Weights of a small transformer language model.
Size: 4 heads of 64 (2 for keys and values), MLP 704 SwiGLU, vocabulary 1024, 10.9M parameters.
Training: 225M tokens, 3437 steps.
Each number is 128 + 32 x the weight over its row's rms, rounded and kept within 0 to 255. Layers, rows and columns count from 0. The size above them is the row's rms in percent of the matrix's.

# layer 10 MLP down (transposed), 704x256, rms 0.096, rows 94-128, columns 192-255
size [ 96  96  96 100 100  99  95 104 102 103 101  99 101 102  99 107  98 104  95 101  96  98 101  96  98  94 102  95 104 100 101  94 106  98 101]
[[171 133 112 172 146 123 184 113  40 163 100 140  81 130 129 108 120 168 157 139  91 163 164 111 176 120 126  93 103 128 128 116  95 146 107 123 161 160  44 143 103 141 112 198  91 129 124  71 169 123 140 101 123 111 153 146 136 136 136 173  84 110 101 143]
 [138 122 125 114 100 164 139 138 135 113 114  95 151 118 115  95 142 121 151  90 144 125 132 155 134 108 124 206 156 150 107 107 157 138 180  98 132 112 123 169  96 145 127 144 145  92 135 118 133 138 193 121 116 115 165 111 160 149 142 148  91 141 125 124]
 [141  89  94 105  99 119 137 129 115 136 136 100 111 192  75 138 179 146 129 133 120 144 113 111  86  83 127 128  63  56  71 110  64 132 168 116  88  98 154 169 135 132 117 123 155  46 152  97 139  98 113 177  60 170 100 134 123 129 126 131 148 125 159 168]
 [116  96  91  84 159 203 166 130 107 152 125 115  92 139 147  94 133 106  86 118 148 121 138 158  80 175 181 126 114 143 122 131 116 102 159 138 160  84 110 104 136 116 138 142 119 137 169 116 120 103 100 140 146  90 115 159 148 113 142 131 140 131 103 158]
 [222 107 135 154 101  59 113  91 117 111 161 111 156  85 139 122 145 119 167 158 121 163 103 148  73  98  65 131  70  88 112 124 121 113 161 107 122  96  89  83 144 199 106  99 140 115  93 162 142 142  86 114  80 159  92 186  93 112 165 175 106 134  99 124]
 [ 96 113 148 103 184 109 112 160  91 126 134 109  96  85 152 153 217 152 145  63 143 120 136 120 115  90  35 167 112  82 154 102 142 111 119 153 126 122 104 132 124 187 147 137 106 131 129 173 118  70 120 114 113 105 116 122 100  83 136 103 123 109 117 135]
 [113 101 120  64 137 156 151  89  98 121 158 104  79 101  69 145 118 145  99 125 147  86 149  95 147 140 119 138 138 157 188 156 125  68 131 160 137 145  84 129 114  93 119  85 118 135 118 116 175 113 138 135 144 126  57 147 107 113  95 109 153 106  99 100]
 [158  85 162 120 167 119 159 132 154 109  74 157 111 164 100  87 145  83  86  59 115 121 161 101 166 101  93 122 121 128 117 150  55 155 115  98  91 109  53 129 139 171 138 120  95 147  88 182 155 136  44 147 125 147 104 142 105 102 132 191 112 176 134 153]
 [177 145 140 118 112 121 146 120 125 122 182 126 153 137 127 103 129 146 147  85 128 129 182 125 135 187  62 147  90 119 111 131  67 165 142 136 117  99  98 154  62 154 108 163 121  84 145 180  93 136 139 134 177 149 125 187  93 133 149 205 109 138  97 103]
 [130  77  84 113 110 136 114 118 121 124 123 127 140  82 139 156 116 146 151 171  97 164 132  47 151  65  88 153 113 148 159 127  78 135 179 142 139  84 204  66 176  69  69 118 210 113 155 109 112  83 178 167 127 143 119 192 181 128 126  78  85 143 110 146]
 [141 140  85  29 134 124 141  98 146  79 147  95 170 132 119 148  89 148 151 159 162 106 147 116 175 155 152  88 161 145 106  98 176  50  57 136 122 224 134 127 166 156 125 156 119 148  95  94  98 143 123 186 156 129 113 116 138 148  68 133 149 184 119 148]
 [147  24 129 111 158  74  88 132 187 157 111 167 162 106 156 137  97 132 177 120 127 121 167  48 159 130 104 140 122 139 116 158 144  96 122 151 128 100  95 101 136 133 101 172 143 148  75 150 151  91 150 129 107  93 136 151 129 152  91 124 151 132 120 115]
 [150 112 190 139 133 161 137 126 128 102 156  89 114  48 152 113 118 117 136 122  67 171 142 178 155 151 121 156  78 122  57 140 122 166 108 152 130 117 192  84 117 178 133 112 141 135 101 134  84  65 108 169 115  87 102  91 150 138 116  80 120  84  62 120]
 [153 165  43  51 141 109 146 140 108 186  83 164 136 113 130 157 142  78 131 137 112 144 118  84 162 117 129 153 116 163 150 159 125 153  93 198 171 154 128 108 112 196 184 137 131 103 144 152 174 139 100  96 117 116 130 140 126 138 158 131 157 165 128  99]
 [105 144 136 149 134  84 155 163 160 174 172 117 156  92 166 119 119 149 161  96 106 152  84  99 126 107 106 117 124 166 150 120  69 142 149 168 178 126 135 145 160 161 126 141  97 113 174 170  77 100 179 114  99 139 130 168 121 143 139 142 105  79 108 132]
 [ 40 129 159  86 163 186 104  65 135 151 153 122  78 120 123  82 140 154 164  80 166 137 151 145 164 124 156 166  87 139 126  91 128 116 108  86 129 132 162 123 114 134 108 187 101 116 192 150 176 128 112 172 143 126 158 131 162 139 106 162 163 136 153 103]
 [102 133 104  82 121 129  75 123 130 101  69 213 113 140 108 139 110 170 130 193 100 101 125 124 137 147 105 192  95 139 106 131 124  93 125 131 177 108  95 147  69 174 150 135 107 127 146 131 142 105 135 125  93 120 150 129 134  86 138  89 153  76 148 164]
 [126  94  53  80 176 141 112 147  90  85 114 166 135 137 187 140 153 155 152 141 168 121 122  74 168 156 133  73 108 148  49 133  78 130 127 119 147 179 140 101 129 129 134 153 161 185  86 183 141 138 158 153 127 107 184  95 164 157 166  97 132  75 105 205]
 [ 88 112  66 118 109 144 164 135  84  60 126 194 134  99 109 145 172 190 162 135 108  93  71 167 106 151 164  94 165 103 107 139  99 159 135  90 144 116  90 143 171 106 190 145 194  77 126 124 144 111  87 180 135 206 166 181 136 129 175 176 195 195  85 112]
 [129  97 109 122 126 125 108 101  99 118 192 104  91 128 115  86 103 122 159  99 152 124 135 142 118 157 142 180 144 170 141 101  83 172 150 132 170 131 139  75 116 113 114 124  88 118 110 136  91 107 108 135 128 137 160 102  81 159 188 103 143 117 115 190]
 [116 124  44  97 130 148 118  77 168  92 106 114 185 100  84  95 158  91 147 117 118 138 132 105  95 139  58 155 144 131  96 106 122 143 152 143 175  89 118 135 147 168 180 166 146 100 142 157 131 131 107 130 196 129 163 155 103  95  78 122  94 116 191 138]
 [143 149 121 185 138 103  99 110 136  87 106 150 119 171 111 109 110 131 181 138 108 135 128  60  80 173 130 137  92 166 163 126 160 149  97 141 139 153 133 119 132 192 125 100 196  88 124 155  89 118 185 140 162 170 110 117 148  59 124 136 212 179 136 133]
 [141 152  62 140 141 123 152 186 144 131 134 129 203 145 146 126 113  98 139 153 136 125 148 118 212 123 112  81 126  71 103 129 126 163 103 105 113 106 105  66 161  86 106 117 142 102 101 107 161 111 121 129 152 143 135 132 193 115 132 176 108  93  99 158]
 [ 92  89  76  99 108  98 138 153  75 135  70 108 152 126 101 176  83 170 154 106 155  66 145 160  78 132 187 129 132 109 156 102 157  66  63  80 111 108 184 102 122 152 110 109 131 147 153 179 130 135 114 150 105 134  93 103 156 126 134 143 152 189 149 145]
 [174 125 146 175 150  85 141  89 145  84 123 150 162 117 136  98 116 149 112 168 111 175 172  94 119 113 180 114  84 118 202 164 157  59  58  78 157 147 102 100 114  77 136 126 103 152 157 118  98 126 112  92 109 134 123  78 142 122 180  92 164 140 110 135]
 [117 121 124 140 143 122  65 150 115 191  94  98 131 112 123 119  88 147  85 176 105 120 145 139  76 146 122 135 211 189 204 133 147 104  79 119 162 152 103 156  95 150  75 154 144 176 137 168 119 183 125  93 157 104 147 110 150  57  98 122 159 130 160 131]
 [112  80 139 100 164  96 124  95 109 143 161 157  76 172  97 176 129  45 132  76 155 112  89  83 137 108 139 118 127 149 109 150 156 159 160 136 128 171 104 130 149 133 100 129  91  90 126 149  86  89 133 119 165 101 176 113 120 141 165 202 107 149 150 114]
 [124  88 153 117  72 160 171 114 110  98 103  55 146 121 150 126 147 123 152 116 149 118 159 145  80 108  99 121 125  92 158  88 145 169 133 142  64 176  83 169 136 154 135 114 140  73 100  95 104 112 121 153 106 119 150 111 120 139 164  51 134 157 133 189]
 [130 117  87 121  95  92 137  80 119 150 112 128 131 202  79  65 107 119 140 207  95 124 136 193 124 112 103 142 143 156 106 152 125 104 116 142  36 156  73 152 174 162 155 198 134 118 184 173 116 131 139 122 155 141 115 105 154 103 122 132 110 123  56 103]
 [121 142 153 103 127  71 104 164  82 123 170 146  93 129  92 121  75 185 131 121 178 188 139  79 110 144 105  72 169 154 149 122  97 138 140 135 115  70 117 108 104  75  94 163 111 100 112 133 135 154 144 181  96 134 148 119 140  73 131 173 121 123  95 120]
 [131 108 143 140 131 158 162 120 154 142 112 188 148  97 141 147 123 136 147  70 151  70 130 137 141 152 109 141  77 102 148 123 190 144 124 136 103 127 115 165 114 119 137 146  74 125 185 105 161  99  88  71 162 110 108 176 143 138  57 139 176  96 133 171]
 [180 109  54 135 142 146  92  54 135 133 100 151 137 159 178  88 124  88 158 167 106 161 129 229 111 119 182 107 166 110 136 145  98 169 149 157 102  81 137 123 129 166 101 104  85 111  92  91 149 166 139 154  48 126 183 141 128 150  65 127 124 131 119 114]
 [115 149 106 134 166  71 168 117 159 209 116  95 175 116 129 133 139  73 127 100 166 134  90 181 126 123  87 198 103 105  92  84 152 138 109 130 118 160 182  57 131 125 159 123 145 133 125 119  63 132 136 133  91 128  71  75 122  90 138  82 116 114 136 117]
 [ 45 123 175  81 136 116 110 136 155 133  87 150 150 180  84 113 114 123 204  90 156 207  99 166 127 199 152 136 135 138  93 144 171 159 132 118 146 122  82 172 132 141 107 128 132 104  89 128 113 155 136 132 153  91 155 180 140 111 162 219  66 146 156 135]
 [204 123  95 101 156 189 136 133 115 134 152 108 126 123  84 120 145  97  95 156 106 135 122 118 140 150 124 149  98  66 108 120 161 150 137  60 168 151 164 108  50  90 138  94 122 156  91 112 138 122  83 131 158 169 156 221 106 189 140 143 170 112 136 122]]
# layer 10 MLP gate, 704x256, rms 0.159, rows 95-129, columns 192-255
size [ 97 106  98 102 103 101 105 103 100 101 101 100  99  98 104  97 102  97 102  94  96 101  98 104  98  99  92 103  99 101 100 105 103 104 101]
[[119 177 103 104 134  82 141  83 160  84  85 122 100 113  91 111 146 132 149 197  94 152 158  80  79 134 148  87 138 135  59 137 102 122 138 117 166  60 174 102 140 150  55 135 106 154 183  98 121 129 101 117 113 152  97  76 135 138 126 138 118 172  90 128]
 [ 81 112 158 172  94 169 115 103 138 111 108 130 154 169 130 174  96  87  84 134 143 165  53 110  73 118 115 143 118 141 129 173 100 142  91 109  94 152  88 125 100 117 101 134 152  67 102 162 147 142 125 132 185 163 133 119  73 149 127 156 155 144 113 162]
 [111 123 150 152 104 117 110 143 165 116 124 111 143 152 108  88  82 115 131 150 163  52 124 114 159 109  74  49 112  74  97  74 116 174 167 150 107 123 151  85 127 140 138 158  88 162 150  82  88 165 112 111 122 135 136  94  62 144 102 113 126 153 126 138]
 [ 94 142 138 120 129 134 193 134 119 136 119 125 163 106  57 102 134 144 113 164  90 109 129  95 122 139  97 123 139 125 112 116  98 130 103 109  67 102  60 106 133 167 104 147  67 107 103 150 115 131 131 136 124 114 172 120 165 155 132 157 106 155 110 138]
 [ 88 134 174 130 154 101 118 149  91 128 174 181 159 116 111 168 108 145 153 117 108 116 180  97 123 107 123 123 135 132 155 141 138 107 151 176  97 146  53 117 108 100 123 129 120 127 143 102 141 137 100  93 139 171 123 154  46 132 122 111 137 146 106 129]
 [146  93 137 151 137  93 157 167 146 146 103 152 158 164  84 133  52 131 128 127 155 155 127 101 132  89 132 139 206 147 175 132 141  64 191 111 112 164 176 160  71 137 132 116 152 113  85 125 154 140 131 140 114  62  80 152 180 126 138  93  87 103 121  88]
 [134 167 117 145  61  89  79 176 155 113 114 111 121  93  88 143 125 104 218 170 136  62 125 149 147 152  90 117 119 144 143 110 134 134 150 133  86 136  89 143 177 161 137 159  97 132 185 140 178 137 148  75 108 152 157 112 148 121 122  98 114 154 120 120]
 [176 164 105 154 176  93 189  92  74  98 185 150  92 151 146  87 135 122 121 100  80 122 120 106 153 156 153  99 155 148 155  73 138 141 117 167 159  68 139 128 140 164  56 123  93  46 133 136 145 132  85  49 119 101 100 173 148 180 117 134 128 146 139 181]
 [181 137  77 119 115 178  71  90 124 192 134 110 145 139 143 162 128 107 129  97  84  89 128 126 141 180  63 111 146  98  65 120  82  85 158 120 103  94 120 106 138 108  70  91 143 109 175 146 118 125 108 172 125  73 124  85 101 202 161 151 124 145 118  71]
 [ 99 147 111  89 175 107 155 118 141 134 147  80 129 151 116 153  60 107 157  64 126 160  85 102 176 147 150 127 109 159  76 103 111 123 140  66 105 169 178  83 122 122 132 113 119 111 135  83 108 145  83 125 118 140 149  92 139 161 140 139  61  84 126 139]
 [ 87 150 145 164 157 105 166 121 151  62  78  81 104 145 156 124 151  88 148 151 157 159 139  92 124 147  92 157 162 128 108 147 110 146 143 151 184 135 108  68 179 130 151 143  71 120  96 116 112 134  79 111 196 142 184  79  93 143 142  63  90 119 152 154]
 [165 133 167 136 131  75 118 175 169 174  85 106 155 110 140  73  27 138  92  88  88  46 134 123 126  81 137  85 120 115  98 115 129 142  55  69 100 160 122 113  65 101 153 150 123 119  53 120  88 137 137 128  77 175 113  80 152 105 113 153 116 122 127 136]
 [131 120  53 104 144  74 125 106  84 126 121 148  79  89 136 163 142 147 181 135 168 121 122 121 142 104 139 205 175 111 144 141 116 154 151 109 137 160 104  84  81  77 102 139  88 151  70 134  84  91 160 155 135  75 124 103 112 161 167 181  91 206 102  79]
 [139 129  79  74 130 101 111 136  85 118 106 171 200 131 155 168 129 161 134 156 109 110 166 145 102 136 175 138 154  90 167 139 151 120  97 101 119 145  40 133  82 113 118 118 140 115 133 116 155 130 119 103 130 141 134 115 148 140  89 135 131 110 128 135]
 [133 131  86 146 133 212 109 161 138 115 138 160 152 157 141 124  92 151  77 156 136 130 113  91  61 126 119 110 111 137 155  83  97 150  88 154 183 128 111  90  90 163 127 147 153 137 142  70 115 131 145  68 114  43 101 164 117 170 136  98 119 115 101 134]
 [121 140 116 160 108 137 147  66 132 125 150  67 120 143  93 137 103 138  84 185  86 200 111 114 168 116  91 167 144 132  79  92 104 158  92  75 160 106 150  94  80 134 131 121 114 130 130 137 145 138 106  38 112  90  85 160 136 165 144 116 134 112 130 158]
 [ 51 103 160 140 107 211 144 124 144  88 106 116 149 101 123  69 106 105  96 109  76 151 165 202 134 138 110 146  85 137  95 141  99 101  94 182 103  91 103 134 145 181 205 102 104 181  64 128  99  99 117 124 124 127 128 118 128 159 106  98 180 137 166 141]
 [139 137 145 127  89 127 105 128 143  94 136 115 167 153  95 111 136 146 110 114 141 146 128 163 110 155 115  69  88 152 143 110 138 144  97 130  79 137 118 167 135 162  69 120 171 174 115 151  97 134 125 127 198 158 153  94 148 120  96  94 181 122  91 125]
 [163 176 150 130 161 134 124 109 169 122 126 137 135 106 167  90 205 148 183 102 138  84 128  83 140 171 165  94  86 172 147 184 201 104 115 111 110  96 115 143 145 156  44 130  71 167  98 198 165 153 144 170 133 146 141  94 101 149 165 108 175 105 149  91]
 [111 114 166 167 161 132 157 178 232 116 148 138  85  86 153 131 162 138 109 114 107  98 162 105  77 153 134 145 113 123 163 128 141 140 142 112 109 128  49 133 134 194  82 155  83  87 176  73 203 171 184 107 139 140 122 116 138 115  44  99  86 132 101  77]
 [131 111  82  93  66 120  81 105  89  81 116 213 100  63  92 159 162 151 111 150 111 138 106 110 142 165 110 174 116 139 183 155 126 153  39 129 119 121 179 155 115 116 178 118 107 115 117 158 159 125 193 145 143 109 185 120 154  90 140 165 174 105 129 108]
 [102 102 138 186  94 133  89 107  89 155 128 146 140 129 120 134 170 195 151 136 132 142  72 119 119 117 101 165 124 131  99  93 107 126  69 135 127 112 105 115  93 116  93 108 183  70 110 159 200  83 131 109  99 199 130 144 118 133 149 175 172  93 143 141]
 [154 193 221  93 174 139 129 113 111  76 116 128 121  98 204 125 100 117 107  81 166 115 106 153 133 164  89 153  99  93 147 129 113 158  80 141 136  73  61 134 151 103 124  75 154 112 132 128  93 137 128 115 128 142 129 140 100  78  72 128 118  68 151 185]
 [134  98 148 132 102  80 112  98 157 138 122 154  90 159 124  73 126 174 149 133 128 112  63 210 123 154  84 128 156  84 136 143 122  76 148  76 141 136 135 159  91  99 142 143  94 122 126  95 138 119 151 118 168 128 115 164 164 153 163 119 118 130 120 103]
 [128  52 132 112  83 119 123 128 132  94 122  97 111 161 116 212 143  89 137  70 137 117 109 110 153 116 179 119  99 173 157 130  95 188 153 172 114  99 158 131 136  79  86 132 134 187 160 127 112 193 111 153  61 105 163 105 196  95  79 108  61 118 143 147]
 [140 161 159 167 145 113 180 153 101 111 168 142 139 135  63 100  66 130 101 164  98  81  65 148 103 154  98  87  39 116 117 138 178 129 154 136  71 144 109 127  89 103 136 112 160  66 147  97 172 138  91 195 157 108 123 137 138 188 140 101 106 136 148 142]
 [144 146  53 139 132 185 154 119 112 178 139 127 126 136 117 190  88 100 124  68 145  73 162 117  72 150 133 103 136 104 167 167 176 191 151  95 125 110 116 135  99 139 104 108 179 126 100 125 177 132 145 137  77  91 144 100 140  91 104 100 114 138 144 178]
 [116  92 150 168  61  67 143 161  71  84 138 132  90 132 179 148 146 122 154 110 136 112  84 121 138 123  92 125  92 107 145 131  77 141 123 108 163 119 204 187 112 146 121 211 133 137 136 128 152 133 134 136 164 183 112 150 104 111  74  66 109  91 175 150]
 [207 147 115 126 128 130 102 159 122  94 115  92 148 102 137 127 136 109  82 205 158 136 178 155 143 105  76 121 160 112 126  86 184 133 113  99 130  93 122 144 152  60 153 127 107  92 148  66  78 149 175 175  98 182 136  85 134 131  80 117 214 154 145 164]
 [124 105 151 164 186 163 203 166 149 143 126 127 193 119 148  93 102 104 119 184 178 120 161 166 122 155 145 129 129 107 157 123 151 133 145 109  93 123 192 117 171 105 118 147 117  88 190 121 185 109 140  94 121 158  90 137 149 134 159 108 100 128  71 106]
 [ 27 116 110 176 194 192  87 109 135 172 136  95  75  65 121 119 111 135 117  76 122  94 167 125 166 137 149 166 207 137 186 111 178  67 118 144 144 116 127  91 117 117 113 149 164  92  89 138 109 140 115  93 145 205 102 113 205  43  61 175 122 101  80  69]
 [161 165 171  77 141 160 166 154 112 175  88 154 120  79 134 144 177  89 159 113 165 147 175 136 159 160 113 141 104 120 121 115 124  56 143  76 105 149 201  78  59 101 151  76  71 182 114  93 154 148  95 184  47 152 175  80 131 108 102 115 114 151 134 155]
 [ 57 100 171 130 108 164  38 111 136  77 138 159 141 145 120 180 205 150 130 116  95  79  97 100 155 119 118 127 142 127  92 112 108 113 116 200 113 176 167 106 131 177 106 139  75 152 120 169 179 105 134 150 183  85 110 158 122 120 140 159 149 125 139 125]
 [135 126 104 105 126  72  92 157 161 130 148 139 160 188 176  91 134  85 159 138 106 102 172 153 145 114 172 105  80 159  61  93 177  71 183  89 131 173 135 119 160  86 102 134 109 129 100 128 118  28 134 150 130 136 137 149  90 171 133 124 124  78 168 176]
 [120 116 107 176 132 150 110 145  76 126 204 148 108  88 152 180 108 157 136 135  90 180 130 151 135  62 149 141  72 183 128 127 123 139  98 138 123 118  83  92 119  86 183 113 148 110 103 132 130 112 105  97 116 129  48 156  97 174 133 120 136 102 178 191]]
# layer 10 MLP up, 704x256, rms 0.168, rows 95-129, columns 192-255
size [ 94  97 101 102 100  98 104  99 105 103 103 100 103  97 102  93 103  95 102  93  97  99  97 100 102  98  99 102 101 101  98 105  96 107  95]
[[ 73 154 163 145  90  97 150 145 126 182  93 103 125 148 134 155 117 115 170 140 156 157 130  86 138 139 154 161 114 153 141 103 187 102 145  81 149 108 133 122 142  93 126 142 119 117  57 136 129 116 164 178 115 143  77 102  83  86  97 100 117 111 137 171]
 [167 127 156 122 142 126 115 110  48  95  89 120 144  98  99 114 114 105 146 123 123 113 134 107 135 108 114  96 159 115 140 146 174 106  95 107  95 140 151  88 131 145 120  60 106 130 175 110 127  89 109 141 167  70 124 138 179 125 161 133 114 117  92 173]
 [164 137 151 210 148 139 124 157 148  77 155 132 201 165 127  89 143 132  81 119 203  95 151 149 163  74  49 127 144  90 143  43 114 206 141 169 100 162 139  88 188 123 154 150 102  88 133  97 111 144  81 123 151 108 115 107 115  71 102 128 108 138  98 153]
 [ 98 158 107 116 165 140 138 136 146 101 143 145  65 131 174 142 145 124 131 122 121  96 110 181  80  92 121  82 178 186 115 143 130 105 121 171 120 181 163 128 118 151 171  77 122 107 161 174 134 166 130 122 141 130 134 202 139 110 131  79 141 110 138 133]
 [155 115 113 154 162 110 163 166 125 113 140 100  97 134 162  66 113 119 160 117 131 158 142 109 122 117 184 164 117 177 166  71  97  99 115 126 102 167 115 164 105 107 120 155 116 140 102 184 157 144 150  93 133 124  84 144 112 140 213 151 105 111 131 136]
 [158 158 193 152  89  93 109 147 165 112 172 151 117  88 138 134 184 131  95 145 137 134 103 112 168 113 102 168 145 125 149 122 124 151 122 128 136 123  98 131 106 147 180 108  74 129  72  57 157 132 153  90  82 168  92 145  50 107 103 135 157 172 139 106]
 [ 47 122 139  99 113 164  97 103 147 151  81  98 157 177  63 120 131  94  73 118 150 105 155  97 146 145 156 107 179 178 139 139 174 116  56  96 142 150 130 118  58  58 119  94 143 149 150 108 114  86 114 159 144  68 107 126 133 164 168 153 124 125 132 134]
 [123  91 140 146 122 162  93  82  99 121 127 112 159 141 127 135 112 170 135 154 150 229 111  67 132 100 169 136 138 166 114  80 136 125 149 158  69 173 154 149 133 108 113 112 111 121 137 150 122 107 153 121  87  49  67 106 139 133 169 155 108  45 123 186]
 [137 151 105  74 102  85  83 115 110 157 160  78  95 124 149 107 142 205 157 129  74 143 161 117 131  89 147  92 158 102 109 152 137 133 100 132 162 107 104 100 223 174 136 145 124 139  98 134 205 190 158  89 184 175 114 130 163 133 135 154 112 116 104 117]
 [155 116 124 127 149  71 136 119 104  90 159 146 152 101  84 130 192 130 104 113 134 141 163 124 144 133  91 133 134 142 149 137 178 176 123 122 103 139 120  83 110  97 113 133 107 138 127  71  80 121 117 146 187 100 134 179 115 146 121 106 164 137 107 177]
 [143 153 112 125 138 123 165 157 120 149 117 112  96 141 134 140  92 178 149  80 100 120  87 101 150  99 110 124  98 110 135 117 116 104 128 148 103 110 110 211 201  76  92 130 196 146 147 165 168 171  97 151 152  68 100 111 163 135 120 149  86  82 132 184]
 [146 156 157  84  79 111 116 121 179 159  83 149  26 129 103 123 167 161 128 154 153 176 122 161 122  62 191  90 148 107  95 151 114 146 113 143  97  74 118 121 106 151 142 114 118 153  76  35 188 133 164 128 121  77 115 110 133 120 141 114  97 114 115 103]
 [151 157 131 146 118  87  88 131 160 148 116  96 143  69 167  95 141 111 117  97 107 133 134 135 110 142 124 152 189 132 135 158 160 149 140 142 103 121 108  55  77 196 179 137 101 102  67 128  73  99 150 102 152 101 147 122 164 143 127  91 132 148 147  69]
 [129  94 131 128 157 101 111  70 126  98 169 118 135 102  96 146 139 187 112 160 117 159 102 178 148 127 160 105 128  67 133 131  87 114 137 123 139 171 107 126 141 119 136 143 105  92  72 108 154 110 120 115 161 132 154 162 148 102 160 107 121 136 116 138]
 [157  91 134 169 132  81 203  72 190  66 141 178 128 135 142 121 161 179  76 112 122 123 124 102 158 153  89 137 153 139 113  91  94 197  97 123 158 125 103 131 174 117  88 113 134 136  97 126  94 120 133 115 144 100 117 216  85 180 105 145 156 184 122 154]
 [121 108 162 121 153 108 133 153  98  84 110 161 100 172 153 154  61  60 136  88 107  77  64  89 142 151 139  54 128 166  99  94 106 158 136 169  85 147 151 131 134 150 139 132 116 137 118  81 142 115 103 165 170 143 127 138 110  77 135 152 126 141 141  78]
 [121 110 116 137  16 155 112 130 158 132  93 140 131  68  60 144 122 150 135 123 151  89  79 144 107 126  90 110 155 179  84 102 101 149 133 108 165 139 149  95 155 134 135 114 122 119 171 125  81  87 181 112  82 124 123 109  96 148 128  83 116 123 114  87]
 [163 160 161 122 137 127 135 153 125 131 133 116 129 113 156 147 157 135 147 141 187 125 139  94 168  99 188 204 130 111 110 105 123 115 135 183 138 137  64 135  97 116 161 101 101  74 153 140 113 126 171 144 161 190 171 109 168  96 145 167 174 136 130  89]
 [162  58 127 143 165 132 107  84 135 114  76 113 148 114 133 143 149 141 108  85 135 131  77 108 150 154 144 134 102 168 122 151 121  66 149 126  93  53 100 119 113 119 149 159 156 159 136 131 107 140 154 128  91 121  66 201 152 129 149  83 149 168 128 170]
 [135 160 130 105 168 128 199 162 158 132  76 159 126 143 150 136  92 162 140 112 137 142 119  76  88 149  65 157  89 125  90 135 145 105 116 138 101 115 166 111 180  59  94 142 132 141  71  79 142 177 175 160 152 117 169 130  92 105 123 120  82 169  84 142]
 [148 205 145 136 151 126 152 117 115 167 124  59  48 119 149 113  81 106  97 187 124 131  92 161 142 138 152  96 115 105 115 156 151 190 127  89 142 112 164  92  96 146 140 160  64 102 187  96 113 121 117 130 152 129 117 202 154 181 131 106 147  89 114 129]
 [168  80 187 167 147 142 131 140 106 107 115 170 155 117 153 156 117 171 127  89 138  85 121 136 124 120  98 189 140 104 106 163 147 107 135 185 147 178 105  74 108 114 122 102 167  87 211 109 159 183 139  96 107 136 142 140 139 198 123  83 124 106 163 157]
 [115 126 138 166 124 167 132  73 120  79 164 147 139 122 106 101 153 141 132 126  78 129 136 101 148  96 186 121  98 112 138 121 121 134  59 128 103 149 155 154 107  84 117 171 141 108  53 126 123 120 140 121 105 150 172 102  60 161 155  71 109 126 155 104]
 [146  87  85  75 117 112 123 193 110 141 114 119 176 190  89 179 132  98  58 110 135 187 148 123 116 128  97 137 114  98 113 159 118 153  93 119 161 137   0 124 143  86  97 164  84  77  48 141 140 110 117  74 128 189  98 103  97 123 133 147 136 144 140  91]
 [173 132 132 117 134  73 168 132 137 151 113 115 116 118 158 189 155  95 137 123 124 165  67 133  69 122 178 193 112 127  97  93 115 119 104 121 115 142 155 139 147  90 123 117 135 152 142  93 166 127 148 170  83 186 137 105 197  95  91 165 142 103 148 132]
 [129 140 181  95 121 111 139 116 138 157 151  84  86 194 139 128 134 157  82 159 181  91 181 114 107  76 140 124 135 117 144 101 157  91 153 124  86 162 155  87  91 150 159 155 105 120 154  99  90 132 100 160 198 118  95 129 131 144 171 122  76 185 123 136]
 [120  80 193  82 109 107 151 148 198 144 151 149 109 129 137 126 126 174 150 144 113 152 177 169  96 139 122  91 155 118 103 124 131  87 148 134 118 151 168 111 208 155 152 150 119 141 143 167 129 149 148 131  86 162 163 128 174 147 156  95 115 160  64 143]
 [100 186  65 113 164 158 106 109  96  94 191 102 144  66 124  96 126 124 118 211 124 129 180 151 100 126  73 113 148 129 137 120 115 169 173 131 158 105 128 138 159 138 138  99  98 119 171 191 127  84 111 140  95  85 160 116 156 141 107 192 126 145 129 148]
 [104 125 123 121 158 107  80 115 110  82 110 105 119 114 107 163 106  89 151 118  89 103 108 135 145  97 119 118 117 105 141 101  70 172 139  73 175 105 108 139 125 129 134  75 137 151 111 147 116 158 113 141 102 126 110 111 164 122 115 182 155 152 162 117]
 [ 95 129 159 163  65 153 132 166 126  89  77 165 167 145  86 198 144 153 155 151 131 112  97 109 140 109 156 158 169 126 132  89 130 100 117 129 133 132 186 148  88 172 144 113 162 134 161 172 113 121 159  77 127 145 111 147 154 132 143 102 132  80 149 180]
 [118 126 167 125  85 154 139 175  97 115 124 182 120 104 108 161 176 113  58  65 142  65 158  95 167 210 138  76  86  87 214 188 180 156 118 159 160  72 128 119 110 132  73 150 151 157 112  87  89 135 187 163 110 131 132 108 158 104 154 140 156  78 180 134]
 [153 160 103  97 123 188 135 137  38 159 135 176 147 120 164 101 144  92 170 121 178  97 117 104 106 116  95 115 121  82  96 127 153 141  90 131 163  94 114  74 130  65 123 103 164 103  45 147 108 151 160 134 179 140 112 108 103 113 184 151 151  85 158  66]
 [ 62 146 169 110 118 131 114 130 149 145 147 142  81 120 150 103  93  96 168 137 108 116 130 104 140 175 149 178 152  77 138 177 116 111 119 157 159 112  88 125 114 138 108 101 134 112 207 162  92 142  94  95 114 151 142 140  97 100 122 143 107 149 154  75]
 [100 141 100 174 146 153 137 175 111 146 182 143 136 189 126 124 120 131 164 132  69 134  65  87 137 155  84  86 131 163  97 114 159 202 148 186 171 167 112  91 133 130  91 113 172 141 142  89 125 109 100 156 180  89 108 144 123 138 149 116 163 145 143 123]
 [131 138 117  96 111 174 114 102  54 135 138 134 115 112 208 199 179 143 163  85 177 112 186 143 153  84 130 130 147 107  97 126 143 184  47 111 119 201 134 134 128 114  97  86 126 142 124  95 179 113 169 124 143 120 133  97 125 146 158  62 204  52 157 160]]